python train.py --d_model=320 --rope_base=10000.0 --parallel_block=false
Each number is 128 + 32 x the weight over its row's rms, rounded and kept within 0 to 255. Layers, rows and columns count from 0. Numbers have three digits each. The size before them is the row's rms in percent of the matrix's.

# layer 3 attention key, 320x320, rms 0.162, rows 161-255, columns 256-287
107:197164084124110129101164134147194107174140119130050110161077136193115171131113155140098141070142
108:076094154151150127163086082119080161099130078120096170148189136113165100140128150146153092120093
112:167052180116139115134136135118102144142160195140159143147089155118077137111117138125114136153099
073:113114148070145094145115132183074173132144067127182130107136128167132105186122108148126153116108
089:088119164150127079121110146183087187142139089143159095092136109118165074218128088144151142141133
105:158138125141132055131119129215141104101118130104072129184069135129091138156106102129130150133186
103:169104110127132096189078177115098156111133133126159129121180162144113097155137132145120103136135
094:084130075097076119157183151163185147086133112133100112063097135078141151151086113147152176175142
101:147126111152131139084225108185071147175159116100068107141105154122143161133070139093119094135204
090:159101153102093141099090168127160117128155183126155096191180167130165147117144146110150107108171
108:166091131174112096119079007082090086179081123108113137085083121110122143097158092163126169134140
099:079136131206144143137158125082097119085130114110108157083110136067114121132128091130143161163196
095:183131128149106090141111107169140098171154119139074153190070087153081141171123089053131126091127
102:138101063129103213113103082102151126090117185139139133115170152116130137057133123218153123105119
126:060125175153080135120097143145131179054123150164168154095098072132118107083196131173107128063133
109:153104131075176135119160102147107102105179122150148135080071104195136119151145092179124150148130
104:110137115113096153114165195103156115102144104087165096069090090144088045110161081138136074157086
094:113128144084136161148164049124130161187083071143125118061100136153087148171116121130098117145111
103:106131152126062106126118130061112069121106126089112116153135106081168111156147129108142158146092
111:136120122136156118125076125148144187081090130152140143105141109141149065156156159114124154088164
108:146080134039132135164185136180105141163109099100148076189131155134101153184129111147152139144162
112:117107106093170179074097140147193100092157112137123118170061131146098100124147144149138152104163
110:135113124179102107097072190086168094157150131138103167094121125126076143149108157084133084111096
101:154132066148119117107071098064132090182102112170116113123143097141113076127149110100121142164079
114:170121125146156128130157140111144147128153163114175143089153179090144099164090129100112174140145
098:071097131064114211137056182128072111124089115130171150097114152056145137123086107133127125115135
108:096085101111120133111118124184103119134157178053127171154159137126043141154050110126087077119152
095:110105142142122066129185122166180129145185074124110082111074132099147165185077089071135143147193
098:151118126139100119164103127062107044147143131150130148137091078131136113151113146127114139147089
108:087144137146124096136091166179161146077152101110161096101080128150152129146112100129132115054138
105:095143127150174114128125071156137143177153144095123118134116146149130162149122111123106151107124
100:111074074159123098148117151121070131143102119130155137101131129161113152129112073134204141173202
086:150132125066111184119156136106147094084144110150137099122107117145117134151106112184192114114107
093:199135083164100163136146112176119135134126148179197160066158154109155144093162106172130189126129
096:125141160161101195098127121143069162195164145172102145136078141132136095094148077118074170130107
095:122093108188070171091145116183108162121158116145089150145124115153164127104117149153097166173154
102:117128166175115149147165091074125116125157095127057117194128150145094142109135196138113136162124
105:134161099152238090130137104163126102097186127084112094110097115116090157115169161090152107156113
106:168130147081055129118154141073182145099108133094142112077119080166147102183105140141193073073151
116:134099151102105117160090125072059126139086168147137160092143085095149145149133150136170097105115
138:109083127102105133162142114093150090183189131189088111171144166133184081120165068095086175157103
094:120108138161135101169108140155154123118154150124128143068107108089136122171092128151099134141168
112:144138153149081150131167094125173155088138130107216164121151169150107139161107130156142155147156
117:105094131087137175059114123078191139129103101119111093117092142124142151050141141173127102108144
088:083152127158123113105123131121088153155164192141119107111167075025152080143107120137062183129107
079:127084194114133156155154099131148054127081124128137140164116196194117201147148074093149067139170
112:094129127091113077144142112124145102145137076156069126110089138167136156105183135123121135094094
125:114193122157116148098159096118112093119157129105193089135099098089153134084113106179135112113098
094:119094095093094104118156116126196131094129116105132113121149147148083127179097112132129064153190
104:107118146152147193123179142150172178085097145132095113098127150139096140130131101104125147075169
110:063167145137118187112118142134081172157126131173108138202103143105151147111101108120094200146105
097:146123089161118092154131141132138116082124145124136169111122116139122133150127093098095156113152
104:092129152134083138125110142122077061190177092174103074177101069139164062115122108099127096157083
107:136100188165106186115118105131073099103118119119141076136130133150146113088145155120080113175099
108:095105159168118205132181151122117133122157123126082187093125172124189117088147088133093152095069
107:147184068097145116097130128164100092157188181113181151080173159095200145157124035153088156128125
099:117108041078161163129095129159057089176105136140145137127162168121188169193151052119135126141072
104:113078121140124108156119173069149104170134139151119138113126107085145158124087077147117135111113
108:131156134152057110126115125077186145093106083116155111089112031118093138105140194170110086133146
104:185125117126098083146090175114135167071098148145176160098114114145122109124114172133105123120229
133:182112134122086114139148123110165097065115122107147100121105147175114097186127148152153095113158
103:102085146177107167139224089137107161143157097131065179157081173129140103146114204155081137203123
096:155138100077143059133078119138111091143170178153152149072175026095170167077131110123136084022123
104:140183106122127065116075128126125128158166211115141070108176086103151189117109106150123100078121
112:126130155062117107136081119131133095209146086157138125173088160144117127131150118089089149158167
112:107067110164120181148154161120075113113080109174123194139101150134068132096115113133119107127151
108:197112122120126120136130132124212149063125076072158150075082120123126143195131142192163045140159
076:158160173122139112099120152182157094138130117116187111125141162107133223049123145161143086133147
110:117112115147136145102133132170110103130113060174111108142097112112104098112106152134094133140109
111:150178158091097081126122129132139132157147160093127098122165029082156145132095168165134118069119
107:118159119131172145133176154182125115171101111171110105185122062125149132066105163089142148156078
084:078126163071158188127133160141142122119113088151122144163099169167109170103103125103133119173130
096:133122169159105111126094116124129104128107126109143129129172109108099180136107117142132151134168
090:099151127103141131173162162127124075173129075187109152110129117093140131096126106102152134151078
067:154090134077161113132167123128147033106102074149114117128077144191100179077153161124164017139122
130:083087176142153226109160116113127096091096134119098127165149202144114148134141115100061178163166
096:149093091114198091120148125097110125096051160138124134115107185180064145139121118054119097114186
106:174156073073144096184166142155154092129132115141076118161078121154153135171139125164110126081121
094:106175164156096183115136173149148183155144143112137114155133075109151104114120158130130143162073
107:192094132119092052179056098160142061110134109123171137104158102094158165177140175102177074134130
111:069113135119188184052074176109124191144127123123076120180179148172081121116099106060122149167098
081:148128146121118110152089142127180182163127142069166147125201136078137171148125111177151128096156
081:147160126151139159104127141155119196127163181106137110156188100086120053166065091142104177153140
093:135072079148140172137105159171157189130094134186149161081162113097107049166080071111126147137115
076:112147184171075141090067123132087190149160166106157088148192099072164074136074131172089192129135
099:119096125155116097110096135115102168128098127132140128087074123163151152117145157110142076103160
102:109114089141169194122116111098147081059070164102176172146170145145114084177077108154128112118090
112:095105127120197092150175154122148115097075174101161182090149116136103206168171131130114132100164
096:157133149124124142104129141162152127178181124121143128154087091102187137111115179202143122164066
094:136129114107129065131150119131139100151087107153109100131083140162157167091235150164102077129190
111:136078128128122149123144139107128143087094156115167186138142172145062112113118172144132128180120
112:113064192170148156137100127077126132127120145123104169142180120135154086169107152150118145146060
112:097127168103123212132089174130142185130119085122042139137146128140144124158092072080119191165157
105:091121128141095132142145110112150160075123157095119204112134151108078110143105193099138107132158
108:150156122122124173072141150177092199122121114110126095179094160139104129075118142124117190203103
# layer 3 attention query, 320x320, rms 0.172, rows 162-255, columns 256-287
095:146151194117188106115201119120131061174160154141153094128100131087113134120106139107152121124145
094:119130076116102168126074117102092028132093125148102119203097143135126187137111143120195103141150
107:119172136163201167120179144091117118141141188114125120112135103085132128074175149056125122158158
079:133132154139130093126118128122138178117146125065184146156082139156110110106135172024074127144116
092:108129122196125133137109085057115171117134093173177169103131187115226086115125146110164118150103
097:113110141134154144095154083136082075167099087162101100173120069106147078170157105115123159148081
086:139130188155100109145107105099146191097173107101188149150101119155117083145118173022104123111171
097:152133143096093102161091112090135137093125176132187133149084175175128182135057105116220130087103
081:124125082117096219101136148179135092138141126181101164134141144100117135130052084166116152149107
107:110149099081143100156084141146180170070144108168139112165138157173151105175139108159110111133121
109:182094109095102111128072144150089138090095141166139131141103067158162188140137126130172085099134
100:041147137133131140120169198122148148103123135127146090103130125138151117116095118152184100123168
096:118074159133118158084064158149115122089141127123094169157122147097049127160069090110111157130132
098:132114090076146095156125189132117103143125089161102105219155137172111102104148156112142148144102
101:102129099117112134118121090119092167128113102081097181087111165071096110145117132086101154099144
095:103107167130101155178146108156094143127129134128173153108183174065174120087127114101050139116135
087:157131152076103093110117154136229148076157113146146116098093071156158117152150174135077166122184
089:088170105126147143123100099178145178149138141106167033145092088139109130126124141097083101141129
102:087155107093118127081130130064089114133122116135101114156133077174084139110128112168111131144101
101:107135094137110177160116100035134095123164147185123173105128151062141137092089114094124151168114
106:120141166127151072198177109095142186103108140084125205103122133118092177092127101090113078152097
092:108124128093155138160164144183143118100121121112120081137089134193148112117088126149121142150103
099:105117141112142154140134121195151131122124102119102105134149108128139184168110165192109134092163
104:142118130068143147127129134155115113113117093165113162139171106176126148155151122175223078115084
099:160078091185125150127110106123121112124115162158099173137124014200157133111124131163088140156115
103:132111160158103121132114225187085094095176130197120118159051140122150126100157111108151113148140
093:138083125150100137160154135141081135129089157101154139119128189093135124112114168087177117143131
093:041144134103158162130117108177098136171119164144149026159127149116111161126100140141164160099163
095:122075085145123149125119164203156182139080169116199152143115149092097113115084110086123110149087
097:197106117133093148107099123177132137087093101155090147103155158060143134144144179173111150145119
092:077125125108107125106151105157109105140103132130156128125083082082165091073187117115107165054120
094:078147090154119189074128157175175157177145169164162104162121214127162093141141054091160104156124
104:109130153120108114123123115107137106130108119107075153184145129132073079120163177127135126106088
107:168100113081140070168103105158175123069134128118089138078178079100077147056124188135091113061183
129:138123094111137082122132132160121148101131123137074103117155152100073184062144151104136150084154
111:155111106115159126185080158174058116091108117132169140107100067094108142103188120175119141134180
118:140150167116137123145133118113130097153135096158163143134160122154179107167098109143121101191118
095:100150179128155102136064137166096121111158132092110090113128129148103151100139112121155165108198
112:110177155168141112139155112122138171131138139165068150078155135082104145097141172112114169080168
111:104138141139118180051127133128148135158108113120137107168172095112058161096115171168100148090126
093:120149191101104125090145095108129128139109164144160147108123108136163152189097081159160123131125
103:117137160111119124098108100077093133088164163194142139116180152177147121144145068114151128052139
113:114110134126110082106134137072182125156135134148139068113195165124162102146121112081145197078089
097:168143130111109112180143156081165120066194189148129134097174132123086116115100118113157118072114
098:157161146133139187089133127144111116202101143167167093131151092128117164168107073147163150126151
088:064127145110184159182146155135118131165114114135105077182088134117133161116162113116134169120182
108:143154195128112124154113161112129157142100110158140135099096105108097148156138084115071167162086
110:164157082130123104173144122081155160106123122128127164141129123108115179186121161068115120132086
112:171159136089112099166191124141124142080092118100102132149073131177090110189078069130120082125164
094:164084141201127179142139177166108121131091147136139168159078198127110114154134139128139168180084
093:164080100142159137156120105124098165150114105086158144173047110085121148187116163131125117144166
102:089132152212114172107140084095149162122121150101139124041149161150117094101102174166088167136088
096:152121183136072103115150064063145118113114118131169127141112095139104124101075192165063133121118
115:113148230155206165162138175190122192172080197138076132145127188128127147109132117164196110095140
091:172138112192067177132137115144090136157067150197134115085111128116148099095122154104143110116123
106:126136088140107149099094124146155164126134119119111119107133127146105090059122161114081136089151
106:174219100125076123125100138156110156125113111091139080086159120119103128101169098153096174111166
100:132126173085174147183121118087076134138129185101069143128151130162184115132138135124147125153148
101:120101208098176132093151120155095092165157148103087158150106164147203184055105176071133086124110
097:077135120091189170073103105126128174205133116108115106157099166160162154162069146110173074120135
095:149162065134118141130135151115173139085066092125197138074103081131096102189115103195106134133107
104:107143194132136152100136129116152128153192132072106139162148173132140121079104128095118145112124
099:115124148142103122149133177079099115125133163112075085152159139161118132095127105089204130137137
117:115089151110160142116105170118097068116160116084208084173156147137099158120137096112093158073133
102:189112167152095128092162103143166135135095116168125176109115102070156149127111136141119109125090
109:111133145094106104107138088097107150158139125160107142113135088124140174163101104169142097092168
130:082143160148172140107124190142080121207126124110105093141173140130127115187101072119126213083134
088:116109177123095126128123174084133135121141211125100096079145184154150155081094086104144110106030
093:126160095171125105178079194193085106113148141144155040109112052179157108167160102166118140190131
107:200148094158159121048126106179139110102147110077106111137114137092130090077098137098122134139130
085:123117149185168132113161117112066120135091130134141139160114104135148156074115149133086152158121
113:219138154098156123159179143150097071111155191127197104179098042144161168098159100110108120169164
097:055190105162216181156163130175091154155131150127115141130133123107147096094127097175098167140156
088:040156147134165144099161118124078111171136114102118093147178149131166128057128117156106136126161
086:194094095113113131119110085094120102138093113154121184118084110113092186099111157145176089129079
109:150060111085092105169186097090181048098126040091107110141129155134106146099136145106150106127211
109:087138054130113185161200147204073165183124104150127081132082108135128104129165117153146111194101
099:187119096147090035070097094113156092135100119142095159104128030161130145157113136147077102109071
093:073118135134150159094131077115128135117197142147119131098188140122158109110066111099123173064174
099:194073073115069098082072117103057070102105090099108154108086124107128196118100186157138097092091
097:149174108104141115139094174185139165135155162124125120133146106122169111189171068134152120130118
077:230109058115059120083111115121149134082092123144131171090088109151112124156122131159145069167069
107:110148101174152133130131089118154160118109178131088176109159177144098058221097156160122114106123
091:168108153125063094079093125099168130068104156163165130055145090128130122160116142148128113136030
098:094118202143157125094145159133116108135145130156089084116162176102131159071118200119113141084140
121:084086167135167172157165110109059088143082121138127156121082135115073135168114133133149092147100
108:087112093148183158189138190164063142119151126134109105094117143171122161111119092088163091139132
115:068114148174142151042089165145133162158107129143117146079172167145119078084132137135140142117074
120:112157142094180152181101193084196187171150102138139057101153132089187175097168093107152150073168
099:094080128134093110098131099082134122084179131149167198113165161147151126069148169123141094140065
118:158128139129079149147107100086088133122173180145170160129106094136107118080139166188148085169153
097:169130153131114134082155102106076128081106118178119148142105099139140118104120117173102139146156
108:163112112127161109135115124095131144070144125145150196129151185082125140135138156109110165146154
101:152103046083103083060058110098149116071101072136152182149116145105165147139158171117132129089075
# layer 3 attention value, 320x320, rms 0.105, rows 128-238, columns 256-287
096:101166168148144137151139119096073137168087112171187166136151166150100128132118118104157148140072
109:152174151183122119047134160130132157096199154124159092064145129177123124163107100086095110095155
090:178139151120152163108132128129045139097104084128124121153202173155104106116206143152168149159161
103:140115132119058153146178169196111070087094137192149148133145048121096144152160115193088091127097
107:150133146138096194142055149093085124133179093139153166143128135082124150163139163129140140176217
095:176060100073128127101141101137169172127079116123115111107081117143114143113100145103107140113162
097:140147103101083123146162152117128136145137099184151089161119096183104108138065135175079118161109
118:135144119107089157114124126100142124130153159155231142143135172129107113123091095131137152120133
090:135122145070169136155151139143178124047167102128172123144156134128105181081121150184139174156168
135:066133142155139143034111181129095119106147152143093088102167097110127113188104073149077148121146
103:161111096203146129133117171061135129134080095082145148108113132131194083145153169120155112146137
086:114113126110146146138102141098110087190081149154173130090103144166155115107089119125183121122113
089:154071158167121161088084073201157119140073072101111127135119135112130119090091113092119109099120
089:111130089112136086152081155110139146179159098203103161065052176199171125168104089099146143118141
104:120087143099159131149123078097130124046089130094152161126115160123069146113136119125127170131094
115:100017119125094138098159166092117132154137082156105124152094127101105175149092109148138085081145
087:131170145098157140116194157142158114134125132133168134132124121103123121154196087171163156128108
089:161132106197100084168179112097098125090128162076136162197144144138140091177138134168140123173128
078:152169137073147124081134179207105153121148089118108102138085153136121112128095104172079127105147
097:115131107120160146159119116125151096147167155111097128145154133100148131127180131090108111130117
093:086076020130138175198145102125121106147125065159110142098136103171116145126111137179130125145141
098:087112163096053099171155124149109132112054138117165133135163065146136047147145125147124154169141
099:154138083163145108113124100164094142169186067136143117102188145113184167169135153142134086121155
075:173127103113201129077072169129132153105102110068100170042185158129126161119161163154139116117119
101:063087112161120127103155135113075071144125169161176099173118118137152177170124162179067145161146
104:115088206144105174069173124099146141094093182125111140081132128166126136106104084109103106117126
096:117165123208187110134117097056122128088164091124115099162148087136116093137099139124088173175156
097:109133195140103133095053210071083126117170107141127145125156198136119146121166101148173114109108
101:134113195140105127079144108161082112044104127096120106077107117144119157113129136138112133108160
103:139079128153107159141117176151132128160172126183157120169154150089154178163097091146143159105084
088:090124144144077148123177114117136091138085135180123108141117123152082153114099164099099120101086
088:141109134145096177134082163119202108155139089155107106111125118123164117064157107120134120092190
088:105104151125126125073069121147066186119115108146109130135125121103134113126178091109080129154129
090:114134126120114186139106125118147132160097129109102196145182200108165106132120149155136128125161
101:151167069048152174135097104140123172103087121152130124143128175097109151128191159165146146127081
116:132133082084161063171119102111163176115096099126129152074143090120146146107159112148131102122072
105:099093130110140110132105101127101086156117126146149130100074131135098134136133135176069140193132
111:140112165105161144159098154180149098146041096112113132101179112126102158123134194164166100111077
112:097154143143151105079120180110138111091180189130129109048166114114163148174155062103097128091156
091:112068184132082105152133124166144148125168197136182069142158160115120104125102149076134107152142
093:123119076125159165105156080134091096101156142109193164102124183158129163147122115120108147111105
077:145084087120112147106126189138109132112139108090044111098135127172140151086165130127093091095179
104:164128104117103109158121048116110112060146143143147118084106123158118129131143159144139089147150
098:119132143093134099121117185174065110114148108128100106098104072152157146107113107131100160142139
105:113194146147126088124145109076084126087121150119139097105123105104154149179162103129098114077147
099:121156186103162101144115116157135159147169104071132156183078082138170110136118145143111159124107
103:135111086130179136086126119128217116181127117097060159122149146127179107103115121084103117156145
099:127108198125162155067101146132120116144107092182114102164107143123169090136122185151147110158107
094:130147134077096177144103131132153166078113215124099191130165132089134122141188088083135081131099
102:176119161138107091163159083071106136149103118140144117072125153087154115108109118093134153136117
101:140131163118105079124115109169123147138122078130151104151082113134171152133112157093094089118077
125:131155117141157099121100143133181121137189121120150114075166142120121094127081104171130134157126
094:141145113128123127089181066121224134117160147114146119130161123125173120137039158145069093118168
101:126090102123162108126107060082130137129139085097114094090101133091157139150120079100169146145109
108:144152102176122115105160148152094116125059144113121161151149114146141140113130120130112133136065
105:100151153131157173128156134154120128113188174164134170145145124166153111152172155161100122135118
087:169182130178107146113147132159071082148134128071146184093160136156104165154151132155141146103098
110:056127168178136128118107170110122114177080167154084131167104151159166116183054046121161177083128
113:159120137124109129105178171157150132109165194084197089091141125133077132116114102129171057103123
090:132131116132124151155128128142141175117147132146144092127096110157112163125133141112134146101147
098:141093111109117097136156132177123020105099075128152112117102108108146124122094156103110149169135
097:176092103159128061102132165091202081101172132180146148106052132107170109110116170139107129125112
100:109074149119159101134088123152135066168146123130114150102117138113064133089141120126143114144177
102:158156078018118151128128106116192136143178125140105120140177157122142149171143158108111104133183
115:111119198147097128137121177119118168186117127116211139185137112115096132152095109039154118091114
111:186130159110121122101087141184109146098129069156092117163087145164140115077140138130134129110136
105:134094090109121112149174100142118166090182127153128197069138117108090138113128134063127138123091
109:157139148219125165074144167141203111146147145156111137177105091136188093128104119127115122161138
111:169122145106152146085113116100144104109140111159102100105103161117115093131112124101133130149045
099:102090125102149122105118162061144159127169115135155204133115096091160090104137158142126125103148
118:136118085126093146144117147096152156170135144098114114088116144117117136128154182131118123148120
109:098102118152177129155143125169143083128163104162123091205143127165077185171069132148122109034086
097:124131171151117095124109069145106132104136070150104131136131103120068109153132104139102129095119
101:140102122123158166127123121115155104088090095089093128068150142131122106117102102160138150030104
105:129057164141128132123126131135045104115088126120108112172157153130099143110150152062181156144126
107:058104116126131132174108099142205149098103094169119137159122130154166107166117100137121107102168
105:135094148139099130129105152193063188166109095146085127091120142127159093159129130157162161126137
103:107118101116096149140103057124104109112155134118126120095060177108126127098184146185098131132166
106:133120133130127082155173108112118207126129129110123125107094166171172119147147144130138159072061
112:201141186056135143160114123129113118129039073131100153136148098118090142114199168095162089124146
102:118113111123163149094137103109175077161092162166079102137130151155159131119124164123133119123123
116:085117132134116133139100140154127192160090103069117176132127064107135148172094123107136123132145
107:197152131189109131198130092164064116132093138021159056104123095087144170148157099138112128156078
109:136125134133170069123127146192073100085124097165130119099118153141077109129168126161168156143178
109:155110120094133157169100073075195105110147085073168164178130151154086153128109152153103059174106
106:106143163178143094103117105020130114125123116100136113119028201132192110103160129120135117124090
110:156098076225149085133114144201091088061086138145133116159191110147158180177156107101107129101137
103:119165171196152148133055154092123126148153128125123125101111138102094132125133152129125096100139
107:151101145149126165149197120068146163173129155122156147087134206086107135090083082126123133110112
114:095070130151124092136124123180112077134123023159084143094140103099073157137111158175115123116136
110:119146106151144181142091129128145077148112111100094145081126075099139196147091055137116114123165
107:116137078091113096156145104125130155121114165142117141056079182153127109136166101148122148138149
108:123115113099107144134170131101098099087190163162139085177119096092132124144150080159108170122128
108:132135157110085151094166064127086116168150078102064146127131103115106139120172161170137101151126
099:140095055114156164130133087085091153124138077137135157165126176143146119124096141103137138103135
113:117125148124134187148079146051200131105090116133115124142119119171142119143080127141133114102083
108:121108122098098145083130129138154137099177130159146080126109158103111105154099122149086132184167
101:128111114104156137125157137106126161115161177193118136104188130133121112098140146051125162145158
107:135131101143106134136086131171083128156091176074066147119175124138112137160163118161131070085094
104:111087194099119114107140112136131138118108112153149121121087150153050135144137135179146114117083
103:084109161155120107152139191093098102086180132148130121132146090059110156133117094130126122138121
106:136123167138153155139116243145157130149168098190116154163108146140141158120078103131125124150166
109:173100107150152134157123134149159146052098149138100138145149192124111162120154138176126108186142
110:072120119080150172153141163124118170147191156094092091218132135108149130144134133153163114101156
105:151102155107127140169146132085120157148104186097122166141194119101070128137136108158122059126122
102:100100158171099090095181116111166105104212137172098149151144081143083130173065136122149133135084
112:092153105132103091092127143142040130115104160152181084165109132052113149131141145112113130158110
104:166131083132141149142108111152110161100138104097170154168100204132136179160087138178111097110126
105:043074138138144143148174081121116096103099127192163124136150136026117173148128125151124209051073
107:134115114148120148107112055169109143120117135149176153171103141119075147134121082081149071112086
111:115107107038077119105124102137104171142097136168113137124163090103092120138104145171120168127215
# layer 3 attention output (transposed), 320x320, rms 0.0835, rows 128-238, columns 256-287
107:115070084103111088157182076132061112130157096098117117118158131126123159128152092129131150125129
130:136091125090111139094105175124069099180084114138087120127135130110149115214096139232099119094095
097:174161142076147150191161161164060085110093128133078162158152093113092112199078120144145141144131
125:152177198164099084195160102108141140127128142172105119134096118083127124072163132084113116101122
122:146172102113140097106109112094167218161146153110110153111133120081144125076101050172125156150072
103:155082153082103137151110139103144215209162206119131140107114090124156149115086124154087118183128
112:097145077151123061166116161144104180129100089146111098149106154160116145122143133082143095103132
129:144150134095072116116124137139134201173122155107037139104140114155139099182130071194080140128123
095:183117148170136110112076117173180133164122108131100061174100145089110090184124139097041125181072
151:173122066042122129144060160080107082131155061167091129111120114117145129139099114150157116094064
119:101123119106136124094101129143097155117064119133092141143134149163121119163150154079136168105137
099:150096165136130073113149187143113105103165078143169132120074133145123167041088118175147113115163
100:110156116123081109149161116105110112134131132136127166125123107157131162140183132083162134094095
099:152100090147077066139099150125176090149139168162197155155186110158125129154111174182116087130126
122:107151152137132148118145138134132158103126149153079154123104114139083154071126094087135121133100
126:108161127112098025138102126131108173109182144156161158123086161155162137059155119110113109134114
100:164093107107129195166121123147161106125092072103063110147156163115093146134133158056115167145070
095:120140071129101099158127146148123114084117063189132110209134126174104157177147099056104109147124
084:137147149158114092179118131117194115110122101106146071146112100161136191114113071109117088154123
113:107138129113140160103147184154057110132075120119123165108094146159122091138163156123125126082123
106:093080091111163140146104146143177152163145139151169101118127104136156177105120138105091100157137
111:102141131115113150187117108153144127115108136128117106117191096112103175093157076108113100138178
114:097114097095128123097154213129072088143093153159120139117144102148126115109083150169185142145100
089:130093153095127135043102149163101136130104142114146123148125116102171111122111137176108141134160
106:095179131103176073157097149100195239162122100107101119114124145117134124064094092096141117097150
121:127109134115129109091087122126118162173105128094161084132160116086173084065099124173058127109160
111:138108095126148132131161124175115111149110066122084147120157096062075130101112168108139168160120
107:120123124141078109106122128230139122126126135115103137129168109122138119109105175185096150113160
111:151103120104100152114139147138150141179117104075099127121081197123153087163181186143109092131133
122:115127068107120146170090068106113125108151057166106094132145162110143103107181100143100166092157
091:119141095099118069127116131126081252092129129115148128133120142138120139093088112144142108094180
086:093158105108118103171159169136142106128105171144114113073095077141147175130130087080116164132091
097:116120178171144128114191121073158117143101140145156121084123046147176172077160137164153136068148
101:172173144156113070095133122174177185104140136160200136085123096119103071033112176082118157121101
110:092093135086201166097169114113182090166138204125126091105091123121160170092188139151108143144092
133:132126149158133158123132148125167083069139129189097170141092141148124176123086146111103105180148
127:124153143104129167167103140142127146159104153073112167143122112109150135107082123151146127100115
123:121098176149132118126144155131099131078118106123125128172129093138150177086069172131110072177165
134:173109110117126066094079130154122058091119094161144129124114111119125136104079147181127129099114
097:123145186116084152144115122127102187107149153073157169151115106080120143114128073152156100126123
111:145137158131156124095122125114130177116124110123134088147134134119120116133154114087137166102124
094:167131160118124140122101133135109064106141175086117161145113129172173058108091138206096108092100
117:102114170175146139146122134094163127138118132170129091102148126143155157149136098153117145145112
112:197118155145109122143138100143136129096113083130117120155169155144109118165149103146142150069099
124:146126137135112120161084125152147075131138116182181148136095096102087165069097130156178144097151
121:121155037118147158150107145105152088172088089141140114159105041095102181108091109138129147158165
117:109118158107180086048127155106110147126136130100196150132184170143116073160093153134148085137124
117:133107091072093115083110158184049134084092088070100136122092138132143132104053125135120073140075
110:120116166151147113086135114049099123145139183172170095135170103122097122125166139162101112141144
114:083095164121111195105121105150103091138159200125164154176114126100134164098140060163085102124138
120:132148188161152093084168069115159155079098136110156129062075119107103187064112172069130136158138
143:140098121160132164126164131099114074139090130112130142119170049133159102159106148234139125146132
105:137123122120161186109107145151155175165148151124144076093137108104146157124058156163111103115095
113:099126116168141174201165136135149130145104139134115151121156171109130124117137152156140163112138
124:088102171110142056121141082064181159067142127174093084140137134078096137143117162111135119112210
129:132110144183146117119093134124133140100137128104147100138089111077107153103075165096147095130147
097:159104149137095089093109140112131168126120113100108187173120112094180122154085144147167166144144
132:190141049101096108147059123159125098054143067175133140122120153155082130113109130149104121100164
127:089141250167116165113143147150074126166092174086129156148097114103142151217129112107117114125149
098:150100105123131108127083165109108085163115069124166078133080102157155153105118197107121156134086
110:115120135072135147140141161121084162131074091151123095133229157096058104120094133116190082160153
105:148161072093066133107147148202156192168134171161122133100125124124097138120105118061101086146143
114:095154149136091165163131113084161119129174163121075142124155183123149074167151149130146049128117
123:159129092149138174143159137170146157182151169077120123105128142137132092115138130098089142179031
111:137165139137175159121140121188187087130141124167094144107123136139062137097128153178093169135166
115:086124072110152089147117127104077125140123180068076125087177173091110149160117110156117123148117
098:078191095096108115087136169103139084145111158115051103153109134135175165162104091191169087123142
113:125089155096113107158127088120081108114109108110143097107163147126104135116122138100105099132107
109:084169143128117110112143146137160091160165143078095167190145132142115160132152089086102088110149
095:139136121097136135134123182140145176120061135105071103078145127190075128143160100142144142118142
123:135177135133127131099151133178159155120143115179122168175142095141157091130077128083152133137131
104:127130134147108069064131084116115150159103174158133136128130109127106088048149155094091101160121
092:107118124142154127121187156131170093175119148112132134099112112182109168147119147137127143110066
099:131132130134117119105130104158167163148133160112090086117114153106098161148173160089111122198135
098:110187087119111112137147133117162147073157139123072105131148117129085152078109092141096067113167
101:171132131152153119021112115129066089148111154139182139138140099096123140124166146083122177151091
098:143156125149197151071154097066066062051114142115149126116158117094152159113145063098082095101090
103:138159146143101123079119141139120139164115110124179176187148165150110100160071147084134122161128
105:127123130100100166138109141105207072141156070124137125106132094106094190110131143135110180182169
110:032124092187111155091164157088180192120168132134173101133103133111100128149110092133148120126107
100:092141143167102098120074131152087163127123084088166157106103088126174115107121072079107127100157
110:204152165114170130061170115098103082153134130156130143123154185115106130135173103199081151093108
105:106038098057115134092076146126156127129194168190166168102127127142141160080157126150154120105131
101:083134174102087177132110092116163153133136175107119111145151142086168128191124137109081104116113
105:107130104178146170114120180165090126123113158134154075107129139148148069132175094165168227108173
102:161138130136085118142140154180140139126095139156135154188140059170100122105126106069116194141160
119:129134180091129120159172112063104123122164078125133122111115132131103088102162171096124123170190
107:141100089105117138087127139137126103131112123138135115138149102206109114101134144147101130123080
100:133167127111130099139089123144105083124098114116073116188161096141131098128167194151125139151124
112:128170144052102138089089095123103133126143194068165120116161145137136072148131083097102122133111
106:137143168102102113095123097189111127128183152127130155160125164138089127116110173115112134109091
101:145146153184147141114139154144145131097116117103151141167162121110232153168140109147133095118136
099:113150127150151158112094131121173128147105097121108191154124191176086137092158180046176101104132
104:162113102168129077121130138093142143106117114181183113133151124147105089165117100109117151144087
098:135123126134139064138128114130147090122148137091108092117101092117120148197145133112142090169128
112:132150149086103124124122113196102099145174215102123139138151173118068154132167124160078142137176
102:113126118202149131162176107125124131160086102085128166128107058164159122092155123133151184136124
094:115143124099144104123132111145135126103114091101132107122151157132150163202112096202143134160113
118:140105161130159148091189148071117122144179105134142093126126129114123139107135118153130130105117
100:189141093160142124179118136120110108166187163080099082165132115111178102157149117140156158140149
097:169134132094102159152123104150088147163155169144177133145087116136118091136122176140129140109140
107:076141056109101087137109086186028110093110157080074126117183184149100099159166114160153167092116
114:123103137146122204153137137160086119179131184125140108106165030123113156205133125083218160115141
107:214113082125149108095120138141082080181087094152121131147118138143149110130111117126127154109082
103:119157085059144131142141159144116103065144152119106128121116156139141092118147140141105157125142
094:137131087109105184121098124148089161155109133133206110110112132085115129095168136110121135137161
112:113081181194124168117206116093144175135134128137143167063156086182099099120105122086132118128089
098:104121148125134065170181174105141078170103198065092142135145089144077126115152175116109161166156
095:240166095101129131099084155106094087153126068100102125150092093212148070112095176067126065168193
103:131113120105161141146105167107158097165139170127180117115135070101182174133138115149157165142145
109:074162191143123139086120129140141106113144142106136129115130146114143177120125094101148113137085